From a checkpoint of a small transformer trained on Wikipedia.
Size: 8 layers, width 768, 6 heads of 128, MLP 3072 GELU, vocabulary 23991, 75.2M parameters.
Architecture: LayerNorm before each block, rotary positions, tied embeddings, attention and MLP in parallel.
Training: a variant of Muon for these matrices, 601M tokens, 4584 steps.
Each number is 500 + 40 x the weight over the matrix's rms, rounded and kept within 0 to 999. Layers, rows and columns count from 0. Numbers have three digits each.

# layer 2 MLP down (transposed), 3072x768, rms 0.043, rows 276-481, columns 416-447
507466477507504493432508482520497502519509497561533505511455443482525500520513446466495532514491
513533536478523477496526459566488538491464528453432437453532456468518579479463417505565495446446
522472637424443473484452513493543472474560475524484555483529513430473540426506487528491510494517
509514546443504489478518512505503455589516488549488512430533490466463537565446520506485460444515
474512455549539470441481544496415497458455429509517538467472515477463539505481439447501502492437
502485554562565453509536455488488532498443495515502491537509492506518519548559495487411493462516
428456461540448500480497377492548473444453458444527442555533489508452390485494486464504542483457
609455548604593473529506425515490420480491566468569416526582474495487486450467480545483559518467
521519534464514419465483598442530498428429493447531572573502549488544458429442518433472496501536
525486569423525492439482469482545536493482508508525513502491520438545475412453511496534480547486
479491444457484511528447495577553471506509512528526431460507517542525490530581551439611504473512
542625524516617503544484497469467499489477452517516555516501479539455570514475528524480468547421
549519494519505542519588509507475507523501494491471499423464493524445528523443483547543629561492
515514478502463534520495506429511409535516492498486469416481436521527516454521428551542509475555
432484483478567454438484407533445530480533513453477496520451503477528436523470514518501511583484
476505494433500515517409581507488561466488576574554448537462505519511503536447450552524511492392
460463505592530451565518535457426531576479531452486487456497500497493393491522499501494542523499
587466517506486507560511542498522543517469541514535474466467520495452451515396444488530477504492
502420476516523472560454566481475424424562499474534462491451449535508485494527454476444482477514
432579546520427548437484497472518479500554567437504546527486559542618449470493521455491480503507
517555501489436428529586453474506528550536554545490555518536514489530450458564484488498467475506
410442508444468537499524496547500527463444574564462480473394493493445534504486494453527465494561
468503516516533498462505452473513462497450462578518532525579549484525504437549512505489479451526
469517597502503504483515483436458447541505490471522536522547373483505450481442505483484482548523
437517499467506444497563552528548516487573503576520441527474519522451519415418459520496505467556
474518464494490430490434532526463490533467501449525453477472564442497559504569502485479510517514
473594512527412519411570553506494520461403575436486532509508505530578439515511536457494498513482
563508408499508514579492486491484600520490552518439524477519492511573530526521539485498511437514
448487553540477510485527394561524530523574531513511504511444501461526503477488524518498551554479
561492515533449483477517508453442489471502466492526453461467486546481501496544567542441563542437
469517505518522474460522515472507493469538487497516478537476438475498578467538550455575449529510
572503544482546481453521583452461518608492564462547514495420540474547402543434533566452398490482
524431429468505462513529513570492511569486517412472495429514528438444518461437512457596475461519
537506521503505434553442536487515472493483512511461479461442449486527524421542438485534495468525
473491522474391543445540428550521524549492564509428526440474514552523494524518518449487418402524
530468493508476503462440421483599472522546521500512518528451474508531422518458533509551527511505
503547600495549443399471472488453496463556520484512636443469450490481565481464469526516493582513
544519482468554462520469550532472463548461526500498440512450497492533430461495471558467479467461
522554447496620535547574506482478477552576536500458557414421475618467473449509482452467458548587
570542507514571512458446470512495505501501463421455469527507453473477580491455488523525508453517
505487418493401453500517464494508453526468534524544563474517491542549558517505433510517494545515
426466450520561545539451511510492485481437532417524521473523552441550438569551460508429487500573
520488486517616500462513571475536567493517501506499513451555524491569588390521479510546477436447
509463468466537491487488499500476493539530533487567477530451527472539513447527447422503515520501
473503486509491471517485462525531608537540502529470477450459482502544521487490467498572451530464
527458498449449518460443466464511517581461457485505495510521490544438578452586509531551453481520
553547470499500522503482500476521519471497456492561526493440506503444460488456559434565511513517
481485532450570497463498521422566463492472503520524444493383527459556491517513512520509497569490
528507426468482511470474519474454470541485501450520563495493507458497490471481536454530464546422
460529530498463495456520504533469397501433409549528545536501457472460469484440489439563505513495
543491478540535498588554542514540498554521511524443468449570432453496513484519511498500447501497
525523441519485549484513560490518494494486507428432530560501515402507501498505535480562527444461
515558517528458433514487438514525450564504447506520476512564580605531451459466545519479555481499
484547500560511504509429487490484483515465449557520470456466510488499525484520490497478506472581
459513485431475536520471417510525496450517502460404461529505505522498552535511479446536481512542
475494469490585523512507452543470522483553448503530502496526575482469523456438571511524502529487
444467441464392560524453485487465517488541541521518439444499509472544452599478545524477580476484
434492474512442469523452496520516447493565527499562471451543481512511497433405505458438496467479
566534585573472526437483452493470430483522468503504452495506531493470416478480492431467499523553
494465527484418559582475492450581517529544495499474506523522487484508508515516474509458482520485
617452459508570561519466499479505451469429446523512474542503523491418443486578509533505512485538
461530548505494489571474470501460483422467475517461537517511542541479511458516515491478510486549
486458502496513513446518452567552466422529534397448566555539456586469504419528567446502532444463
545558542462548476487544501485520439528539471430533467459445468482519508495573399458479516476442
527495436466478441478512514549492524382544495501507558545474525493471467511548562481535472535565
485523459561527505472471528459433526427461420509576520472487515459512488524468432533546553504513
540516579471523540540582470458439498571551455420453412523468524476533450511487477588528498519542
425537438527543467582534475576482523523587509544490508516517477432511473414527498443545471525482
507545545511439556557542512483518485496520486491528529425515500503534480456523476526477507419505
504492521488371466437491551534473468532497495432520518458446499542511491511515543497538540575483
500511497461528549491435524518539603520544477523497549467509535499485572517525497506495546460608
481509486521438544497512505467494471478508524515474551459508506527498471537521540504526553523456
538519506444475519493474577413495476506460463482542523564566508510518548505526497473479456394550
482507437450560485506573473498485527467549449489505412551527511483535511501508489475537469498491
450515470506515550527533527501447587522485484522539476507486434399467458551490460548495534499447
483533470456494507550476537543443551425479510527505567486510484469513496486465541523536510521487
545504477486449488554459542499495593509545460454519549458489419521535476435503554448446495426490
497473474434506470523533539489467487548435509523523520472439502469501517448524534492525518513505
558533463412475481534474490493554493545475492532475505442506483469525496523506445433500498487559
546548562464518510488450418493492464512514634489596493498490537477528566482501467540509507550510
459534447531531508460489510510477437433506482510488440458509507512494559459480529524567537500538
531512438506552569525545557503561552481400462475479469542521541527485446473512470481439519558532
527507579543544484480596555529520457476457463534580532490521517491463512516526526502536517488488
552517524567491434522497428512461506415486536529517496551525472517508472421469491542549536521515
443508498487566476472486443501496456480448431499469498594474503495519429574533460501508458531543
573427409545467486438494566514496469522523455489462420465464527560491502434520489465390479562526
507574551491489552535399486512451466486532418462565510482527518490535516522481468483484448517498
533485511485501462589502499496591536515558507561488464475557462522490512478483527418428506505520
607505488408490488510522536465491488519506512505475491449498538505450440571444488542517470570564
507522480492521424484481425450454510530502453504532491434547503515480514408508496515511580466509
519516540530480492465442488447459582452417520486510503502508492515539468481515513542504520496494
489557521433572489500541448451506509506517489520519500484507456545494512466546490483447501510507
500470522573475534474440495472542520461519492477520544554510497534547512558515523505510521507505
467444496523492588522497488511522542400454433494543432496513517408639462458501487472536495502522
481490491458477567569546452484561489430473475515523502572505501558503463495485491501512520521499
568585530486428456475469483514495492535502414412452493587483515515507521505482549485499409477461
517452529489456553515464509573500474559493407558482497513436525549502461559526511509479532538508
462528431522490548412465524481496522476491519483380570488501469452516474472485523491518525513492
467512503435477483474509541492597587463553459529485462462503410521495451444458461496515502481481
495461445508516555486541413539501427523503391536475503454504526520494566466481488536508537514475
487621524454552481538420524568449557491477485505532522533421460496453527527514488495536448572510
484484472481468473487568508427427543508427520493491436521559504439534511473492460544501521517455
486521456490506447436477471439487500478492502540522475540492473454506560486532510515571593537531
458506500456449525486510461459541504516513487448435429467520438515477535501438545534478542507555
459445512542496502530459458530508485518444437513492528510496475449427461460516570455504544545469
503473454450502577523501450420443496475524512486559478503455543542492566515531490585527513507479
597529449537571590492465541575566492534528597510501422418521537550572538474520567550464520456484
580434438460514477569493556473560520388473500498536535614573520518529497527493520532473487430510
543563454500457523416487485439573480469517561492478385533599491592499546499512394431421531439449
539522534518531491498522448511560524495446528535524461507449484484473543612475517494489455529443
478494533443468445484530494535470506565567493452496511468487467537527492485506458476596473524493
505486531426403505538459422433521513490414514539473507518531516433506509433487568481549480441524
471487399441483504520466520453569514456485522509507488553496481492516437553505508478499486514440
455498559460450537482513485488472537523533382527477499404465470551409460496508484474491526451460
500507418463554502466472481513497461482520520501481413487491554556527513511517538521497481435546
499460529456526537536481503477457562518529497471456576534424510521503530578512471539519534471501
498506492562486492429437563531534460506484523520514506522499523533533496436464472484479489436540
523476464556502461483485500547511531531470516500507507451530456574483518441538527563522553541536
574436501481535493504436441518494469515399503477481507494485490502520481520515507484473487481545
483548440565472505456464491475490467437472516562524501550486453566496530556509482495495518427534
499491541545415536527484522547490477563467460473472479564462506488469471520494510471457542495504
464499466464481473497572547469567520523494508469443500449511545489516501563564501545497584423500
521482504548481497555538563468483578464489512508522464463433435436506443474544559553484434526449
469529516495441534475541632476533509470485474567494502534490484509507419434531505481491580420519
497464474480464448498463536447518520467515516511510487443517497515504488495555607491453529497465
609433545588551505509511491495530536486516438477453495472504493487432506378562481507478512528452
506497501502479440545497458526507547517496510473463488513478508517465492483544461471559569519540
427460484462447452468524447519530517505513398420459543585497408462531557528566517434454514511397
536480489507538515542476527453526563451471491466489461537542525530517513529504548491449473482463
506473511483546432567504491516496477521514460517474489488437437545510538490515481577587536546501
517431485508475487532483530457516418382483488524524545517511485435591550518516487545533550514418
520538505537552535526541524491522514503489509467489523496517567456441583486476550451495482540499
432489449523548522529483513539552478491516547497444546461533545476536557490522487541507550481469
587524555506513529528423451453529539506505508477520517470480533519510482539479563546396523523536
510501452540510552492463484573532467472403535501537507552513472494528583522520482522501464489559
547430520560476522555452513547473503550522519475535549487473456414479550501489546499497562569517
595509474429444541494478533504520485494480498452407475562470497485576487502571480496483466523580
474569514489520424504509505501509462514433512516502482516585459516549490465535538569447478465471
476490523534499566495506558567552424466474498536489537463484507489576503550543542509566503504490
501532483514468515486483454488501523509480492554557553501563458486559488459548536534493568568534
427471475522479595508525511503488469500505499540490509581556500423539505478526525545481449579522
504458593561482561573406599471482393455468515411504503533559466538462567522459557444454527505497
520503467491490536531524567522480496526429480477517554493519575416545517531480523513501470538522
499459425489477445575499524468531492545452523438477503504531506542471476514470531492574547554492
499496513532525472504453519477504436494438476457519581510456536484536490430566474517423527509492
447485515493498569476512487553556484482452448426523465582553541476482532465461457481538548490544
608465448540459466553580491492543488549493544477448518507529492499555537513493555507541502479486
452520482534502485527506568537494534530421490502478562613456554569452494524522419470523485483509
467483522549479515482492469515502522461493445503490495491528453505465514466526522512449489574502
487521491485501407542490512514546491504560510482507454477526501505501439593448553461516484463483
504505513525517551488481486489484518487483484510567484520505506445464466525511487536538513503545
497517491457499468469572498466507510474575483496516429506467504471471481570533556540409496562509
543535587495443471540496475468471463455480489501453481447487483536473495505486507484532522502523
430491454534524526508485507462477562431437527508530532454535477506543491544477485514529502458460
449508553596548574425530474536499526557519514459473444478481501565502571565443482451496492474493
519445511448514481454543558448476451494513511496494474508484515478497452551463513535473580510459
470471493543519503487464498513447473468485478501463481508484541574517512478500467526540447506479
488536538578514495487475515522528390522493546530610561469431485487494479540543432479539512552515
489595488522487467492484509516484455448427526470461495492418493518533551513550467511551545495519
509512413555592547502512483539543510462487407478508516550491450529519468459496531497571513425463
434513505417475527418549401484501465509433565572483491489589498487375538541524482507497551462432
488491494501507520495471518470550506555467497544448520543464516536499513470500476509508452478466
501493468473529474516495467495500501485543481530510508529470517526441496570515501496504370498489
552470542557526480562458493427491469532537410529419480485501476386468521535482505547510436558466
581530556518498423538552454410478434541439499469503451518442487494530579486466510536464442465484
466491528501595491517499498509569489417563532431513530587546482489470523471538460487481434503477
489501501447504500516471454482455576481426459526487581427500536558485453444508469505594520535459
578483473448508496454455471523522437517544503542544544535483518552526453492517586499511522530494
422467467481436511515506488516494538593485438544489562487546500504537475460498496459470543435444
528506474543517483502459558469545506481518455533457470470473483522421487474518485527520500568511
525481539532468595569497495447588470532537505450503435470525473556517474471544498497551535503477
443524534585512510438479597528486447518493516475512495472506534587435539406531458579490490436527
505588507493526502521429551479450490448506509533541477482555527552501547494481521542551491494536
462512451454499415525549512479481473497496480477537582478465498520452500474498517524478497534577
569457540492471465506499521416570496501485495487534536543567467430453510480465447581522512524558
478503456539481521507387504536462537458518511491465461357484506543466509471524511532428453470491
483464538517497541512458492455494519513479461533460506512454493506509480534536538555482558542542
442551451496507397528489557519574496578549518433528474508445512534449464493456503499490507522491
522428407470506493530556470459416511460511516463514495459545468456530454518547469515522568588481
461465489538477474502466466545525524475465479520493460538572479494533442487483508467501585522474
464483538501576500451512494519509495518469526516434532513466533495518583588477520455513542576577
509500478486470607547496517571451527464501470569494519526484489516506571462528524525522490507506
553564520580491479488424600530482460473484505537530510468527564548486425475470479462563425489560
516494517447522443491501540537522505567485443550538496572539462450530484490493533475505480518475
533453494469591477506524527491480498562560498453498463542509544444510551566474451474506497504462
567494506506462473465543522438558466491475539439516481502520538470491453576522597560523569539433
512501555519489507466490501461568492517511518564439546503464478523570459467449480491513505572528
489511506450457552509555499502480445532582552455475594545448527556509542500520513508539472433484
446478493500508466562469486519509527489510509513436517477454548482461481492524517529444475493545
487586427522454567450472460524531489466443492503470497498501531463439557515542464483523435449535
518475495548517487574485478463508552425485568503539417510552552494550527480466421511479507531488
451529456476441477476511469466484558530438489543481533470511522451487486480511436573518484477427
518541487500513495525484564437465443502464521474465417544494454442496527429537563535515549502478
521493505409540450515455487519458529452475476526492489503580527545483571539495430464488476475483
507464491501533497535604462545450478501580514509472440476434471506475468459556562485521496513445
527505495482471433531491526545533506551552412501499469559565475484501554545474510462487475528518
505550510568522548466500484428520479519490501442487565412448486479459477454479399504446517472513
490502536509439462441496454465530456508467539526513480486500512523543483533510518536447525512515
450487500497507566541473473541510548510522469396500471524465491475583504534486481503444545547486
463498536501539529549547459491430478432572518467490556496495501563475502486536508519503501539531
474524551519490481496474553502459495522498463483524444466505463510579470544430490513489564506513
501520374360503550514464456516485485556463505558482470499486534571545557530485454524505593494492
532470567546461492448427585440510462518525461484479476517507469467507523437508468497510536502513
470514455502477491486540570474491473525435477552448520468535517473520465477490412428533587569539
492475535477483506448515446493566562584465419533415523547428434485502474486468438545466567518496
517420533483506504466483493548505564504442507497499524490506510411593499500516536496474547570538
# layer 2 MLP up, 3072x768, rms 0.0852, rows 277-481, columns 416-447
479479506494508524479496497478498475513560502470449440441471520513485529470535459526482478424502
536452480418480519503489489526495460480487478507482542495474450554455479519467511461522503485512
476489416530480456500439447484558548531510496526523486440531479465501447450447523544433466480482
447566523511505533510510535497516420567435474522482536493480556475458448575561535544547549414460
506509484539446463513494531465524481545484522480532497513474502521466490520481468502474510463486
578559518471525430530457617531553488573470478460478402509544470470470539544454434445476490516561
461429527525558477447535421527509487464418530462619424478504506572466483505452489500490509476443
486493464537506498503525523539481444525538529532544560527584445494462514484479471516500494502433
525521486534428503601474553524506550573552499574553524478509542510528522471448530466471506524444
513525475444499514446439512448528473462518485473531447505497482513507468529431516498477422511460
485444453535492506536419497499449469508499521497498446503541502527486529497501467567537460553494
484498444473499575502510614441499461531478522511538524447469510544490476521478447468460495516482
560511456532475459436561466526466459495481495577516422470551408469482545527482495526438562474512
506530533520457572511520426410475514587434494514484463480506432532538518502510498435487496548513
433533515499507498518462514551555543489501457551491537509519656529470520472454540410463542516450
448469505487524494581441558531460442477540461507552485468533514536525535476496461509503486569466
483497530546538494538554474482470573564458484535545488525512552497500524510447441500566497511495
504535528465463507452488461511549575426505484535507521513483561543456461560506578528466480522536
400543518528488495459453580493495509511506526458504529489519532565538483534533526582464506491461
481474553506452523456483488514459484493472541531532502541484522491545559516457527502534489488436
449528453494507538492515588441486484512498518511542537514549540526506517419493549524500420527457
523553565468521472438495474500486531528472526489533525500515482553536505481489522518530496528454
506561524523532468501437481510506456507483509515507530605514564601488535490504508508481519462478
460437508444447524609484493454516551526488453504446492577483444562499552554500512477496534499478
506535513467473513482552508500472496429482499487479513427496452480490458489503532533473500498470
540572486485535531488555526488508440569516475478474515541538575546452518498481417477515479453515
564506522523549492540468508435506486464544498528537516458452465519512494438469512462526544471502
471578510506442589502461493457498473558532514521474538419499497444476513510497496501462526521490
477613510501471461462515474460473548484553576544486484506454511473482469531531532554525407455531
512544523509461493516500501429513604509461506501523487485421499507549501518493465518428515469454
493523443480488541506452539541445518525503455453609493483449510458521542427462518517443495527483
438459519554475481488483443536498491503447484524472436536514501452496466415530514514476490457515
469510482539520534472545465521515523410507479528495496494501532501491545595497544521521500491477
526510550453446462488475473547508475516476516544560451502509463488608452485532497532492459454552
552433496536538547453527471476474567498521509601552401472444533530482507502528482528509472484411
481522459479530429418576477491450507551472505559474501543514481462392460546536503571497525479519
442538605481418531589512565571416515544513485611486480472591532517520468609423484466520493492439
496575459564533483445548496477490533468589538534533469556477565443570485503546516479484464514487
546478566458496565458462453563513522476465522472571470490474493448602478474458509495512400520458
562441545513424510531522500515468500428467512497557510546495454555497502464508483520489489518482
532521468530541548489501454388524549463548477490499608491497520516346615467532481501450547525542
526524492461479516513523522472506508529532486526447470492458500522524496501508509508407536523446
477494535556500491515527520495509576484582571507459478574554526516468511538502566480525546488505
504576504533450480553532513521499502508551521478497446554487498471452544531561569555542536475537
514496548498456523454522553464510504488476550546510576487484548529478523490513454486471466515475
578466480524522463538448517519446418492482495496506521493423528579533445565460514526466545525441
516528474537523495522538446540533480536482496531492509537453453493431505471527511438492487471420
508486439500473502543508481468537587494556445507519486497528533507555516542486525512468521469420
428542493435509451521499583529494501561482551441562522489450479464474512514521468481511530457536
518407494465464443475486511449479470522517484507554499498568471536611487483403549474436521534491
470555464532506524443513482599499468546515480454549560472492491513490463520531515528508524485501
531531438482480619496492498527464482469516457461531458519535453527505425498540488507494487587523
507516470509543462475508494499575499480524541513521499549558567483519512498459497494502460464521
539449510468479525428543499441534495508561481541505490450480466442475551554502517470474514499515
504491469500462456508538480527417499570487491524495524500423531502557498454385420490481508475495
531453523466459450471546507447572457495452459512524506540464466524448537436483507486511520508498
570498476519529454438519503475487485531443480456533446520476459469492472501509510441572464504514
458503474573449416455440439538516557447512598457540455546451434486427513484511511526480502472512
488494452494552544495449475484553466529506537493571526507471539520562519557499414451540423535482
506552585532486436496470514511509479482497499488508425456563546513509467426502499483491501447439
443500501480491514539507499486507555589527467512585519514474468468598469597508538517463528544523
459541474470443480581484508497461397588555479534452458510517518495483543477522517456545509514446
541539499570535554526566527369497463513583513530487517436461471540500538485525503487470536535501
518492490560530510569546474495476439514458505544500531478520525540439439530563496467473528470469
439558416480503472546559536517532466594504537535487575536491469514412518508453469512409492472532
509501475487507557486466504477455516490449585500504500525512471458474474533524497503514503503443
583477492570470419538544554544407533494501471554497486472512464553524471569586514484548538573499
493516505572527561502455452522540517572408537505543501463456513525493467512510470487411437558462
447545472510540504448506465518536534571468509544482471486507570599467513463483473491521528470508
474452463446546499502548491557512470492547516489431471447548419516518422555505457504510524526553
461461485497465486503507530435526474498513459518497516529509475535495460488428502540494513511533
497556491501526467450490483516526483483532527512504464523548527502499592483492531487517514507511
493540517513498446573539493449472451494514487477443452486528542477523604480443517522497495458482
588517491507482490600528508446465467496462513487537527432517517560539475522536462482484495506526
469540426458523551495558495524559497564483432526467530512494456446497541542474506514450517502537
454561495495474472563508491461588489487487445482526494477533466456520500527462495565471468524475
485545497578477516443554521462517529485553515486528485469497550470520472507437442546524433452503
531510570540551527512454472455565474550529533482501518499476505522499467554457465480530490516454
475412516416564575503505574440457547461458588492442490451510554499501466560450537477524450466476
517535430530506548492476504436509495492554467470444527439463554579549548471508540473507536471477
411450434465512472437538475446528561541513505476527511489455494491519535443511493535507499498450
504449514527430546441542548572475560511498568544538512482507523475448564479540475467546527439474
460453523496513456498523496530540516488487435556495414459569533481527519593535501517533548460496
489474552454483484458480525524470501509472470507479493562505482492520447525499508526492461520514
468519524455610499527556476519463553635539509418475561585463508550601497531518542564527526493463
548530514529535493509614485511537496513518499523475482500511487509521531521496559487471418517580
513488508471453424509525524429508476468494490478528494555562504534466543504522498478461594486564
564529481460495505461528486506537533500499420529504427480510452459489522465549529502518524516512
496481472556515453467526558597469564505597516453470550495504492470481450475538492516454487552469
507441492476488488460447478538513535488490579579499540528526531515474438468438457542489573484453
483451528412520487572568482572443446533515497481520502530499520518531518472519483492539456530529
547489539477497498513533414585497502562496494517526494511489504518453467547557551502463465468520
535441494522485467444502471529530527451488531499561499518469430550529471484517545459524426499437
461491499458511525477488530526497508519552515534481458419565478469525477553519486528487503410473
542563533491469491500467458530471512540586497502500542526445592466575568429453495494395518456493
549452528493525467440465534504562519474506531599498485513519545522472479438549510457471504461536
546526487455446471434457507476400456496465445528444531476486513502413533536485496485461580498465
560465458456438493492481497468476527548542511503507431498549507543525485487521490471416495464452
554515452500539446462442551520488477453519471536441459518577525559507539499534525571536442470478
529523504473455603473534447454482561508589457543562568507398490501479482492475477513510523538487
460519522473503575505480482444470446492538470536513473525532550441502460499516491452519447491479
464477545491509430506541503464497513478471499490526471506556553453451475499538454489541458525508
514556470422466547396491466464609496578554454481537516524494416532486437541531499489512498469471
500418502551497568451497494492474478547494459519433476558487560475455483509487521485449471468483
588481438517544520515530551527489519482526467478480498507512512445578559525478457484474509506464
505551454505517512436441578494521467530450531533463540560513490516445533493471530514516514554465
527504540435485506589484538507510488517513544463460423458568509465540492546521579550596465440558
588484599485574524518489500536534591412533520570518525547464517499446449510542393527422523501486
457499473552505547439487450572461461504545475479512484481485459537511489535557560443576552494467
474462572558492498517477504459524504463435536490444517542508465488517501442497465515442434503495
495458520485500474425557410501470497483516407440528503498452484523447501555474542520478473488560
541477557500472418552540434497519470532596462498511437444523457522560497411466556492486573546410
585539463491551529502553521514533459514449561489568472544479473483489566543522509508538489439451
499436530528440469485577440491519474481461472499537469530541473497502453534520479488480468515510
461452482508524506458489485514576481563466517443486476516523507414454427525595491497554567490488
518563508492513506475518476503451443496510434492466568532472492481463490517525514407492458465459
518492424499385442472517429410455548464575472471455527434523562496487425450526541454455518494501
461543470504574501521495440498489522495526499500469432425487506437484515529501471478515538526509
512537454581412445544479508502449493503539544547507516504467394561434424466473388527538466525510
514486432526522470410513524532489502513581468539474510550536509472526489463454533476447534515447
545496516427570556514529514506419496504480475509479420496503487463576472501530452452499497471458
494472475517489450492533519505488489579473566515427537516517559561529492484510524434509505484507
491509491567482468449473550500504593544506491543479469462512514435509482498539505497497499524541
501500528487541480503509472536484566462481569542489487550494527520543464501417477521459501526537
539426544531498486522488506427546532534550533564530428490449454523441468432468482462497460547434
490555479427442447448499480577541497538553480554518452525498395533558532417584510497460469498494
521485474501479456490521523425528490462495393466509540491457456472508449441422479477494512499516
536574601425393449476498512468468518513494488497501485406479465526462561454523520539503625508528
418517506442524469445506472518491541504504510508482552445503508461455495474469532500460527529572
561526544502524500473485438499489453463400492437493528513454557517549563514423550506538486473489
499491443462520496565517433526540533510505507455475488576487535478501546516411533519470550420531
488540440573450511521599494445496510544489528487484511421556519520490511436493477429522433442471
464525484541475426480617554512576459457575435479570542518505483509494472470559459483517503494403
503489469468521562509436534547511443553584514440544470464422555565556475564520483439505494545504
455450436492487468587501592490497468533393527501488575447598538472494544499464475538518485527523
464579473519445505468558532450469504532475542431531505465514637518542457501524531445563501456499
524449469501451478497497433414494514527525486448449469516496533551513523496471452481509471548511
524441473427506539489568444477519522538517552541563479552521580526551493478534437543515527511496
493522520535486480544516506543514506521505539496476494500561578466475482499434479524487468500502
487470522521471501561490527437518528461473487411510538485530481398551519490504496508493560573512
496503478494452468543491426516544568599519529448470484472527454468483481511505517541448564449501
482541462550511517492532457526524524517531531470617483456476500540560524513540487498453531529535
547480534472466504528496430493511558512486520504466543465511494513579470469498472486480499524448
557530492473517500484497502474577538470530456463490455492519504477451473554449486518520487461520
498506518552435406497520519570547471523558481482582489548537516468500464520464529442496480505550
594451477569497484505507461474576530547527567590547509464541557512513506531482522521589471538481
500475457470484432478545492522542524525535548536490488557484537471539484474464483475512524488536
485500544462463529469471503484485517469504539487417493476472535547487534514479434505468489503515
570514492532502531492503566468496435538475506507488508492559466479442471518554553523452522462447
534423532588521484514485531435516550476496481555478504546517507528483497476487620519519422508461
521569481550508522558472556490543480503569518555386484513520504465480418495452446500490529478515
467505456549549493443497484519468537515505494541459518488523497599493539521567450568515555515525
538441542549509503432464464482503512462521537506548468514489500542519505593469503504512526488452
489553453439512498451538534485496491463508482582545482502566533521485492536534477548501523486500
465515459404543479519518539522440503508524509458539431509458528518459512519504584538506435458482
479409575545569503508532559532460443554475483501543552533427482441495502497518477495493499462574
429498524592541550484447487386527542509455475463559556535580519479527511511466498503488465472412
527526505493494444531511499421493508519412445487469399483479491488540548455458501535467530455555
498450483452526487599482534427486448535514494532499432531477478575513523514521502488491472470431
526488480506533530553479542541460494512483468456495535509536471522563522504448483576531514524533
471475513540493483543525451520539486551508464518467482519500497506512484461514513533501499510397
558518507470434551531523525491539506542501495463461495450497504502490538525488509499534543462439
460556471481485523533502503488489457462497489495535504497513471584519465476486537486491530444497
421431508476526469415502507514508498482523459520490494419507458579457508488440587478484496504514
489545458430492538533575476523519430462529405539519475445530484517485473468524484447524451506513
502497459472473448551508553493501469502506427550569492622513524561532514404512441585470461562499
507502574487529490555487497571401518468499505578432556485521532469500532528514470579507527438502
518482547608485522472559463432502534546502518442489451528508546461509538511501490534469474492471
490532491452500573475495499609561430418531499453501492440473525482495474484492459530499495496500
546478477470604584466464486468527580494515548490538446475441539515545460526567510522580531488507
497419478583581564480494519411546462478532506517477457529555518552583463567473492447455420579466
492539463478537479490516504526569509522497538488505420533454509419490461456530487472485475558461
535461469499574476463499482467507583497497487584568505471525480495491518537468468454512399479518
517590428454530545448552521469509498457457535520466550515464483538503559498491504501508498462511
477571529557489456497515439436512520521473490503422479500539435515490468446481522484581475519550
498526435527496511521516553505613509529500573507469519503533441506503581534491566499530434469505
479495480478566465509518510560500468454433456576563486457463503588476524574574562457529469534466
517494459481423455504554477550454510509494493481449488482517491476462463536477509514521457451507
493507492517497510514450457449449495488452511454451521486510484543456444543553460519508496443469
511530556454491549497526449519518472497499523523490471556490551488496566530483533509527526445439
422490468533519495567522534541518466482534524503576426528441474552523474515558527518442437489446
464547468451481572494545509532517508464478550484455461508537463476501500404494525455430486548478
509446476534531563514484527520531494556535498497464484525443509539519481482446505525474482444502
524457481560550548566529437549510481580606539479420511488537470495539488510425542460466516467463
498525510439525488442537548563489601486515489572505503564460505525570447503528455543495535508535
489549522481559472450499528516506529582527572520525498503465550394494462526451519457525524480428
415488510501492538604574490573530494496493455470488467484438513460501506496488515531591567490498
535581483527440468498500482574551419507422538545429473546488503533464552465547536525490475519498
538472491532551530535453477443511533437512462454507478508527578451493544514464438525503509507505
449473425427521512522536522573430432552484463530503482508496438501569534478446419526527596486489
461439402494525536551496502440509473496518490454498489533565514491533522486439465439485461496476
483522446580534445496547545501513539525511553481470421556453558494554547538515484485582588487492
445520494582477527498530593500558433573417513493538511480536516522563477519548474425528445504496
528511523497510502536537525544487500535490465483573513473403506521522476509565458523506501473533
578476547524561519497529437463519577515457480515552510459437487519462456517457500528493455496450
520476505398520485476473528434487547539534483506521524552512488515496488510544547510504557522476
505529529420518570552518517505555538519458514483416506556474550512412521454477502489510522484487
494510407495500472510489451478455413512449488471471464495546510552539432491428490486534509494504
495525491469530485463493499442501549486498474524521447531509446421509555440451431513529501532506
544437569577501452507504477456479460476503526504482491543582444471566562469508493526492489502555
497614502544497479524479522509493468534498540476487521560493537379582510527449500475602491477529
489502515471531452484550455471478489521480504526474573498524485509550477508507556479532499453507
473572521510490488445468482505499507483467529513444527477540491495544495534534556388543487460455
503564492464466530509526496504494501485508501480465520483495523544545522546564537528478435520538
452519558480547487531515504584509501536528516501497512547489479467555468508654516531478541544492